Weights of a small GPT-style language model, trained from scratch on English Wikipedia: biases.
Each number is 50 + 10 x the weight over its row's rms, rounded and kept within 0 to 99. Layers, rows and columns count from 0. The size before them is the row's rms in percent of the matrix's.

# layer 5 MLP down, 256x1024, rms 0.0826, rows 215-255, columns 256-383
106:46 50 37 53 52 48 71 45 40 44 55 50 41 44 38 59 50 56 46 52 54 49 44 55 38 57 39 43 44 39 50 47 52 38 51 64 28 38 43 42 52 70 57 40 40 41 37 40 45 54 53 50 49 37 64 44 52 57 32 37 45 46 48 56 49 65 54 36 57 70 23 36 36 43 53 60 49 59 50 61 41 55 71 48 47 44 50 46 54 49 54 33 53 45 66 59 55 49 50 39 51 42 49 39 44 52 61 46 32 49 45 54 69 43 78 64 47 53 59 43 39 28 55 64 33 48 51 36
100:44 66 53 50 51 48 45 46 61 48 42 43 65 59 59 64 61 49 64 41 40 65 66 46 32 33 43 62 59 48 60 32 53 53 43 46 53 51 39 46 53 50 43 32 66 27 61 49 47 58 44 59 67 29 52 41 48 53 44 39 38 48 45 41 51 32 53 39 59 66 41 61 59 47 65 61 45 45 69 36 49 35 34 60 54 48 48 54 31 32 49 49 43 36 42 37 41 63 55 40 45 46 45 44 55 47 33 49 48 39 60 56 47 42 57 28 35 60 56 52 50 21 69 45 65 52 46 38
098:46 35 39 36 46 36 47 44 50 61 54 38 46 42 48 61 45 54 48 49 35 42 57 40 70 51 57 46 37 56 43 40 50 48 53 63 38 47 47 46 43 45 59 54 36 37 30 47 50 44 44 57 52 42 54 55 62 55 52 33 69 43 64 78 25 64 42 59 44 52 42 55 48 36 33 60 56 58 49 48 41 46 59 57 43 52 58 63 55 44 61 41 49 40 48 58 36 51 52 52 49 37 47 44 52 45 46 59 48 37 66 57 40 53 34 52 56 63 60 44 47 63 51 47 44 26 35 52
099:44 53 57 55 50 55 46 40 39 59 45 52 45 71 65 41 46 53 31 55 49 49 49 59 39 50 42 49 36 52 56 37 39 38 40 32 63 30 36 39 57 50 56 43 56 67 49 48 71 36 57 43 49 49 35 48 51 43 63 68 53 62 41 53 53 63 43 46 36 44 49 71 45 48 49 37 42 46 47 59 44 48 63 48 39 58 58 18 50 65 32 42 49 43 33 32 42 51 59 63 45 60 45 49 56 47 60 53 37 33 65 62 52 61 57 57 57 34 48 47 44 38 64 38 55 59 48 44
095:62 55 58 57 52 55 46 56 55 37 53 37 53 54 58 55 51 51 43 70 57 57 65 62 62 54 40 46 48 56 43 50 66 62 48 52 52 49 77 25 46 33 45 42 45 47 48 53 46 40 49 52 53 39 50 60 42 58 49 47 58 67 54 17 78 34 45 59 57 61 45 51 46 68 55 46 42 41 53 44 22 61 62 72 70 67 52 55 31 65 46 43 38 57 49 47 59 55 52 59 63 40 42 66 52 38 30 56 39 51 60 56 25 60 46 48 61 39 51 63 57 39 58 61 50 54 41 60
107:44 55 58 35 49 73 47 64 65 63 55 43 44 63 59 63 55 56 62 37 52 39 41 44 54 41 53 49 62 46 51 54 52 46 48 49 34 35 65 43 57 54 34 50 69 52 49 62 62 46 59 57 65 47 47 30 48 60 49 48 50 58 57 55 56 54 54 47 56 46 57 53 28 44 59 59 53 43 60 61 42 49 57 63 59 58 56 51 49 60 49 43 58 50 82 51 62 46 52 52 47 53 50 56 43 48 44 52 59 70 55 44 42 63 49 52 51 31 33 37 48 56 62 42 55 63 74 55
099:49 46 47 61 37 52 53 40 73 64 43 57 39 68 56 55 53 54 41 44 57 59 53 48 56 49 45 37 55 55 30 51 55 52 57 55 51 59 63 53 55 69 41 43 31 52 43 45 45 62 40 51 49 43 37 65 48 64 43 66 49 53 65 36 53 41 43 49 45 40 40 53 62 55 37 55 63 50 39 56 56 75 51 51 64 43 52 49 42 45 48 50 49 60 44 62 45 48 63 52 46 43 51 45 47 53 33 54 47 41 53 46 67 37 66 57 61 46 53 48 50 48 59 52 76 59 49 50
107:49 29 57 59 45 47 44 54 58 53 46 59 50 41 43 48 52 48 53 45 43 59 63 50 45 49 54 39 52 38 55 42 37 57 59 47 40 48 37 49 51 45 35 50 44 59 32 26 48 38 54 38 49 57 51 39 57 48 48 35 34 55 53 41 40 59 50 43 39 57 40 41 44 35 62 52 43 43 24 58 47 49 53 54 45 55 46 61 50 66 56 43 55 39 52 33 50 67 34 48 42 44 57 50 36 32 47 44 46 49 34 43 65 48 51 43 52 51 52 47 45 38 70 18 54 58 32 52
103:60 46 59 41 57 40 65 46 36 51 55 46 50 55 53 46 61 63 45 45 52 42 44 47 52 37 51 53 55 47 47 47 58 46 39 60 58 61 60 62 59 57 35 47 53 53 68 45 45 50 63 51 50 50 52 46 41 56 54 48 27 53 48 61 44 54 47 44 44 67 55 52 42 59 49 59 57 67 48 56 61 51 51 56 39 44 54 63 58 55 49 39 63 56 44 50 48 43 52 62 48 46 53 39 57 65 46 67 44 54 62 42 48 46 67 54 50 32 22 43 55 41 53 54 41 49 67 54
097:58 56 54 51 52 57 46 40 46 35 53 55 44 45 70 64 58 44 50 48 37 42 54 49 46 38 55 81 52 43 41 36 52 68 65 52 60 52 44 39 49 58 46 40 71 64 61 60 53 43 59 57 57 56 55 48 45 49 39 41 51 23 41 50 55 42 78 50 48 67 53 59 57 38 44 31 50 49 62 35 48 61 34 45 45 54 70 57 55 48 41 45 35 48 46 49 58 67 57 50 61 45 46 58 56 60 34 55 61 43 72 46 48 68 50 53 49 57 43 56 49 56 49 37 70 52 40 67
099:37 51 50 52 63 63 44 55 35 44 31 53 54 57 59 58 60 45 49 47 34 48 40 67 67 55 51 43 61 54 55 53 53 54 44 47 35 52 59 45 37 41 35 44 51 46 42 48 49 57 73 40 45 47 51 34 46 39 33 52 61 35 47 52 39 36 42 47 42 46 58 50 57 58 58 39 50 38 45 35 38 55 35 37 48 57 64 45 59 46 27 68 42 47 25 54 42 47 59 68 43 36 58 61 61 42 50 56 30 38 35 35 51 52 51 45 71 50 47 49 44 44 52 42 47 25 70 35
102:48 50 56 54 63 57 52 34 35 46 55 52 47 57 51 51 56 46 63 33 63 47 41 52 60 51 54 53 36 56 41 51 64 71 63 51 29 55 52 45 48 51 45 55 31 57 51 54 54 54 51 58 50 65 51 56 58 32 47 39 53 38 45 50 59 75 54 47 59 50 50 59 43 40 51 57 33 32 48 53 51 57 36 39 39 47 31 47 31 57 40 52 54 51 33 40 51 48 58 51 49 63 59 43 53 42 44 61 49 55 53 66 48 38 42 38 63 60 46 58 52 64 43 50 53 37 54 54
095:51 55 59 38 44 65 57 52 38 48 56 45 52 51 42 38 57 30 57 62 54 39 55 52 50 47 54 60 58 49 40 37 60 51 29 63 61 44 53 49 72 61 53 51 49 56 38 47 33 52 51 48 57 61 45 48 52 62 47 67 58 61 63 59 48 60 52 35 61 51 51 58 57 34 55 24 51 48 38 44 41 53 48 54 65 44 63 49 56 53 53 43 27 57 41 69 60 64 61 51 51 58 35 60 49 60 56 36 66 52 38 47 50 39 31 65 39 36 52 40 51 46 39 31 41 67 46 46
099:34 52 43 57 49 60 33 39 47 61 48 53 51 49 52 60 48 30 51 61 56 40 52 47 50 39 54 52 50 47 43 52 46 39 55 60 75 58 60 41 60 54 58 42 42 44 76 32 55 49 54 44 42 75 64 51 51 35 59 51 22 53 58 49 58 44 63 43 63 40 35 51 44 65 51 45 55 63 38 62 32 60 63 37 52 58 38 46 42 44 67 49 59 58 60 52 45 61 53 45 39 57 51 34 49 56 66 45 60 59 57 63 42 62 62 45 77 49 47 41 51 53 62 60 63 72 54 52
098:42 45 63 37 22 72 36 48 42 46 33 66 43 37 62 48 57 53 59 56 56 57 65 75 61 50 46 42 53 47 55 58 40 47 66 54 54 62 36 36 52 33 49 49 41 53 47 54 45 53 47 44 41 50 52 46 47 43 37 48 70 41 52 41 56 41 48 58 61 36 56 53 38 63 53 51 51 50 55 55 53 50 52 35 50 49 50 66 59 36 50 62 56 39 58 56 40 56 52 62 59 35 46 51 55 56 47 40 42 44 68 42 72 63 39 50 51 44 49 56 68 50 41 54 49 54 47 60
095:45 36 49 52 61 45 59 32 53 47 54 60 50 66 38 47 41 41 61 58 48 53 47 57 45 55 55 37 54 52 56 49 53 58 49 61 38 58 50 23 64 44 39 62 50 72 59 44 40 55 56 48 37 47 54 48 44 54 49 49 55 51 50 55 51 47 55 50 59 68 45 70 62 39 48 58 42 51 65 69 59 46 60 69 46 42 41 61 46 54 67 44 50 52 45 48 46 51 53 54 37 38 44 55 43 43 48 57 59 78 68 52 42 41 27 53 51 40 32 49 49 43 60 41 68 63 64 50
099:67 55 72 50 65 33 45 56 38 50 50 78 63 54 52 51 40 58 39 51 36 37 50 48 43 30 43 38 52 52 65 49 49 55 59 47 53 52 41 64 48 59 49 46 47 45 51 51 44 43 46 49 53 32 53 65 49 41 52 63 55 55 55 58 55 56 62 40 47 63 36 62 70 59 49 50 34 42 31 56 57 49 69 63 53 35 49 34 49 20 47 43 44 52 83 49 52 52 43 47 46 34 56 50 52 47 52 42 56 42 35 71 56 49 51 61 59 50 59 38 41 58 39 39 45 65 38 71
100:48 51 47 41 59 52 56 55 43 36 82 47 43 49 60 69 67 59 62 47 58 45 65 47 40 60 50 52 49 50 64 67 58 53 71 51 56 52 56 52 34 60 43 43 53 52 59 52 64 56 78 56 59 45 52 46 57 30 52 39 50 91 55 59 63 49 60 66 34 37 41 51 27 60 39 55 52 40 46 62 50 46 69 37 37 58 29 84 55 50 38 49 54 48 49 53 41 51 42 40 45 49 59 66 52 42 50 48 53 56 60 46 49 42 42 47 48 40 68 48 68 52 45 52 49 54 30 56
101:45 40 60 41 36 46 48 52 48 49 61 56 43 54 57 51 57 42 35 41 49 39 44 55 45 44 37 57 66 57 57 53 45 39 45 42 49 61 31 57 45 40 55 37 50 44 46 39 35 47 61 30 49 58 44 43 43 54 46 52 43 44 41 76 49 44 48 49 36 36 54 26 53 63 51 55 54 44 44 44 40 56 39 41 44 35 37 53 52 55 66 43 60 48 53 57 61 38 36 56 56 43 54 36 58 46 48 53 53 56 61 48 66 48 48 52 58 58 49 41 58 37 64 42 65 60 42 68
105:63 47 77 58 58 56 73 39 69 43 53 57 41 45 79 31 45 51 49 49 45 54 36 36 47 49 55 53 57 54 30 69 51 44 59 61 50 53 58 50 51 54 58 36 51 57 54 47 48 59 50 47 37 72 41 54 54 52 31 48 64 46 35 56 50 40 36 36 36 32 58 52 57 42 61 60 52 56 57 40 43 54 54 63 47 44 68 54 36 64 59 59 45 46 53 52 37 52 47 64 42 57 62 38 50 46 42 49 30 45 30 42 47 43 48 42 52 41 60 49 63 32 42 51 59 42 46 62
098:47 51 44 49 48 38 27 41 61 51 45 43 40 50 46 38 58 37 43 56 63 33 38 57 37 47 36 77 46 40 69 57 57 51 47 54 49 42 44 50 54 62 40 48 52 56 45 39 48 46 44 42 67 41 26 45 46 67 35 57 50 41 56 41 53 46 64 74 45 38 52 53 35 46 39 51 59 37 42 51 47 42 42 57 43 52 31 55 54 56 53 43 49 49 55 39 51 34 40 57 43 54 49 32 47 48 54 49 46 59 59 52 43 37 66 41 47 58 37 54 42 49 43 46 54 51 47 75
099:57 69 35 48 44 46 70 56 42 59 49 49 50 53 57 56 39 41 53 64 45 40 54 44 61 58 36 54 43 35 44 50 52 44 64 63 70 52 64 43 43 79 55 46 53 53 46 48 50 49 59 44 39 37 46 52 50 58 44 70 41 56 51 29 61 44 51 20 45 58 59 51 44 46 58 58 42 48 38 38 47 55 45 43 50 73 48 55 48 58 60 43 56 48 60 44 59 72 58 49 49 52 41 62 52 57 63 63 46 55 49 49 63 45 38 40 42 53 52 63 37 48 69 52 51 52 55 42
096:53 48 50 54 45 33 46 63 67 56 50 39 47 58 66 61 57 59 43 58 42 46 40 30 36 46 55 57 66 56 62 45 66 46 56 38 85 39 56 47 48 55 58 42 47 50 68 47 28 41 42 46 55 48 39 47 61 39 46 60 61 45 51 44 38 29 43 51 54 30 51 47 58 49 56 54 45 62 42 33 57 46 47 57 49 58 40 53 53 43 52 52 44 58 51 38 51 41 47 41 47 43 52 43 59 52 57 40 61 50 57 55 55 55 61 46 45 47 41 42 63 48 64 42 57 50 60 54
104:48 55 71 57 43 63 52 54 25 60 52 48 57 60 62 53 51 44 52 46 50 50 54 46 53 59 58 48 60 38 29 47 41 60 65 49 51 42 65 58 47 71 49 41 37 61 58 31 48 41 62 60 34 55 41 48 50 44 60 54 67 38 58 48 61 54 60 43 47 46 59 38 60 60 38 40 56 59 48 44 31 72 64 41 58 49 46 51 42 58 34 58 53 52 61 27 47 51 44 39 37 49 38 58 55 51 47 63 49 32 51 58 47 50 40 66 42 34 47 49 56 34 64 55 61 29 55 53
100:38 63 38 49 43 33 49 49 35 61 43 52 25 56 57 50 45 39 37 36 47 44 47 61 57 47 45 60 32 61 43 42 58 59 54 52 48 45 44 37 62 46 57 41 43 60 51 53 46 41 58 52 47 44 37 51 58 41 51 55 37 57 56 71 41 51 54 46 48 38 44 47 33 64 30 80 50 46 52 54 38 50 45 47 51 39 48 61 59 24 54 55 47 55 63 45 45 61 43 48 51 46 67 64 49 47 39 48 52 38 67 41 65 30 61 55 52 55 47 47 52 38 69 48 31 32 47 61
097:37 67 43 65 40 52 56 35 62 53 46 67 25 51 46 46 55 47 46 48 55 55 43 42 44 43 21 48 49 53 47 52 54 40 31 52 58 72 59 40 36 41 50 58 54 54 61 38 44 45 38 46 53 65 41 41 38 51 62 65 55 36 43 38 62 53 63 27 32 62 46 47 65 54 46 56 49 48 63 66 44 39 45 68 42 42 62 63 47 39 66 59 57 49 40 43 51 42 51 42 61 48 37 50 43 36 36 31 52 37 36 40 25 66 36 55 38 41 49 50 51 37 51 50 47 41 46 61
098:43 45 35 39 42 59 74 47 44 47 46 43 52 67 51 64 55 56 38 55 54 60 77 41 43 56 51 48 31 41 38 57 60 39 68 59 50 58 59 60 54 41 51 52 61 22 47 56 39 53 63 47 62 35 46 34 42 29 57 57 54 53 46 69 59 48 43 37 68 48 48 52 54 64 22 50 53 40 53 48 50 59 41 44 54 57 53 58 50 41 33 39 54 39 58 56 42 45 37 28 53 66 58 49 62 63 54 58 30 41 58 66 56 59 57 38 70 42 70 55 56 66 54 59 43 41 61 42
101:44 49 50 72 26 46 53 31 31 58 47 41 47 49 50 32 42 60 29 59 39 59 42 39 62 51 57 47 66 64 44 39 45 59 49 48 49 54 42 42 45 49 55 38 38 36 58 53 53 43 50 39 43 55 44 41 49 43 53 52 60 59 47 36 54 50 53 46 44 32 48 49 38 34 35 46 47 40 45 41 49 45 70 42 49 45 54 58 45 39 38 51 48 52 40 44 25 40 48 52 63 65 52 33 42 37 47 40 66 42 44 45 57 39 37 45 37 39 39 54 43 54 43 54 39 52 50 53
099:47 33 50 48 46 53 55 65 38 53 53 28 49 63 43 36 49 40 42 36 41 50 37 25 46 78 47 49 40 47 55 46 50 52 37 70 43 44 41 42 61 46 38 65 32 53 47 36 49 50 37 58 68 33 29 47 52 35 58 44 38 57 51 33 36 57 58 54 53 45 46 57 40 47 40 68 37 63 50 51 39 53 57 47 29 44 45 52 54 64 52 25 34 44 45 50 38 52 42 42 60 49 55 54 55 52 45 41 39 37 47 33 48 59 41 66 44 36 45 38 52 41 64 53 44 67 57 53
098:51 51 41 51 47 58 50 47 50 72 51 61 38 50 27 58 25 45 49 74 54 52 56 36 54 55 36 62 67 46 34 54 41 39 38 56 52 45 60 70 56 47 56 69 59 54 41 40 22 58 57 52 46 29 56 73 46 42 62 47 55 36 43 47 28 47 54 53 37 49 48 38 41 44 53 49 77 53 43 45 40 39 54 55 53 34 48 56 61 73 65 50 34 40 56 49 49 43 50 42 62 56 42 51 42 42 56 51 53 48 53 43 60 60 47 73 44 46 36 57 32 47 56 45 62 62 56 68
096:38 43 48 44 54 50 43 61 49 61 61 34 42 43 42 55 43 42 62 53 60 48 58 56 51 23 57 40 43 57 38 34 40 60 63 44 53 51 48 49 38 47 52 38 51 50 48 50 52 49 34 57 52 51 61 69 40 49 25 65 53 69 49 26 57 58 47 41 56 58 48 49 50 42 56 48 44 47 41 45 59 38 45 54 30 40 39 32 56 45 47 58 43 56 45 58 38 43 49 64 64 63 50 48 39 56 51 55 41 44 57 47 66 64 42 45 39 56 39 57 51 56 46 58 64 53 47 55
099:52 49 48 67 38 50 37 44 50 45 64 63 42 67 50 38 45 47 51 59 49 58 58 69 45 70 57 45 51 53 69 41 79 54 44 56 49 51 57 48 47 45 64 46 34 51 53 66 52 37 67 55 59 70 41 38 56 55 63 50 50 43 58 48 63 47 53 46 53 55 51 67 58 54 37 57 56 36 52 44 64 47 61 73 51 47 64 50 55 50 52 50 28 57 47 60 53 37 43 46 43 38 49 59 45 53 48 36 63 42 54 44 42 53 43 68 58 32 40 48 46 51 52 53 49 54 25 67
094:46 52 49 64 38 44 37 65 67 52 55 51 42 58 40 57 24 55 53 62 50 57 53 35 56 63 65 62 46 57 53 33 51 56 56 65 55 50 54 49 44 54 44 44 47 49 56 49 62 60 48 44 44 53 44 45 52 57 55 43 52 50 51 56 53 19 57 34 32 43 62 57 41 59 33 41 61 60 57 52 46 65 42 40 43 37 49 48 47 38 72 54 49 58 50 57 57 46 39 60 56 49 41 64 47 41 35 53 61 49 51 43 46 38 69 69 35 32 48 49 60 59 56 57 57 49 64 69
103:66 58 49 53 54 49 41 42 75 41 55 55 64 40 49 55 54 52 58 63 58 38 48 66 57 56 43 54 47 53 59 66 46 63 72 53 61 44 59 58 49 42 38 46 59 62 61 44 49 48 54 62 46 60 50 58 45 54 38 49 39 66 49 64 50 47 53 40 35 42 53 61 56 50 64 34 60 36 47 64 60 53 55 73 42 51 48 43 41 66 38 72 57 53 52 50 56 60 50 55 48 37 47 36 61 42 31 55 57 70 59 54 56 72 43 55 62 61 31 51 52 60 62 63 36 59 45 68
102:52 51 58 49 43 56 41 72 61 57 44 42 27 65 49 37 64 45 51 53 61 53 76 61 36 49 53 72 54 45 50 51 53 48 48 55 50 53 55 29 55 34 52 65 37 69 36 65 73 42 45 63 53 58 56 70 63 49 64 52 53 58 43 57 54 43 37 60 53 30 42 42 39 54 57 42 58 58 67 78 40 52 59 69 49 64 50 30 62 76 55 41 47 56 36 50 47 55 55 65 42 37 52 42 54 33 48 40 61 57 58 63 55 55 49 61 59 35 36 37 43 46 51 35 59 43 53 55
103:59 46 65 48 41 54 49 63 70 40 72 39 57 57 46 56 31 55 77 41 41 44 63 53 59 47 48 58 45 68 62 44 63 57 61 61 46 54 75 66 60 45 62 50 72 51 56 60 44 66 38 59 43 48 63 48 50 64 37 75 27 55 52 67 53 52 42 57 53 36 70 51 41 49 58 52 47 50 51 64 56 49 41 53 58 52 33 65 48 55 49 40 38 55 55 41 58 68 49 51 67 54 52 47 57 66 41 59 52 48 49 63 52 70 58 68 55 38 59 70 47 56 57 63 49 43 48 49
104:39 47 62 59 54 55 45 34 48 59 48 37 49 48 52 26 49 49 49 31 55 41 44 55 45 59 29 43 45 41 48 50 52 48 63 45 56 48 27 64 48 38 38 41 57 41 42 43 41 46 57 52 27 48 44 58 50 61 51 58 30 50 45 53 52 47 49 37 49 49 56 49 34 37 44 63 52 55 44 58 56 53 59 45 34 41 57 52 40 53 45 42 50 49 41 38 26 43 57 47 45 46 53 48 26 33 48 46 42 31 52 36 56 57 50 39 51 48 56 50 49 48 61 26 57 36 55 56
099:55 51 36 38 50 46 54 55 51 53 72 65 41 45 48 45 44 43 53 44 45 36 53 58 43 64 53 45 44 57 58 51 51 47 49 42 44 53 47 54 45 50 42 53 33 36 51 56 63 60 45 54 30 30 46 62 65 44 53 35 47 65 42 49 73 46 41 51 34 48 40 58 41 58 54 58 37 47 64 54 59 50 46 67 59 37 40 47 62 39 50 51 30 61 53 46 52 49 45 55 58 41 45 60 45 45 43 38 52 59 38 61 50 58 51 40 46 48 73 36 54 37 41 43 62 44 41 48
097:41 49 37 53 61 49 43 48 38 63 65 46 54 51 42 48 50 53 53 46 52 62 54 47 36 45 39 52 50 50 59 50 48 45 34 48 44 49 51 70 50 45 51 46 43 58 53 59 49 44 37 43 55 51 43 46 51 57 42 54 51 33 49 54 51 49 24 41 44 35 32 46 54 59 37 39 48 59 52 44 45 43 41 54 69 49 46 49 61 39 62 46 56 56 42 41 70 46 52 57 57 65 58 38 53 48 59 49 43 45 49 54 62 44 64 77 49 61 55 49 50 63 42 68 47 50 54 63
100:38 46 45 56 51 41 46 34 47 46 45 30 53 48 52 61 41 52 37 55 71 48 58 33 40 42 51 61 29 36 68 55 53 64 53 50 42 39 54 46 47 48 54 46 52 54 50 47 63 39 50 55 56 42 34 36 34 54 55 62 39 69 22 40 58 58 68 53 66 47 50 59 42 33 51 75 40 44 58 44 41 40 43 66 57 63 50 60 51 55 65 46 49 52 50 58 52 49 77 46 45 57 37 50 62 21 56 48 40 54 57 51 51 57 67 52 56 47 42 41 54 55 67 49 45 57 52 52
098:55 67 46 32 53 48 49 57 52 53 55 60 61 50 68 61 63 53 52 61 55 43 46 50 44 41 64 43 64 56 46 33 50 49 61 52 48 45 41 59 44 49 48 68 60 46 68 58 48 49 41 53 56 39 52 76 49 55 46 56 62 36 52 48 27 58 60 48 65 63 51 45 49 65 63 41 32 52 56 65 59 38 47 70 49 57 61 57 32 49 46 63 45 67 32 60 69 43 44 56 59 42 40 41 56 58 43 62 51 51 56 52 47 47 43 58 58 64 51 34 54 49 35 29 56 52 66 42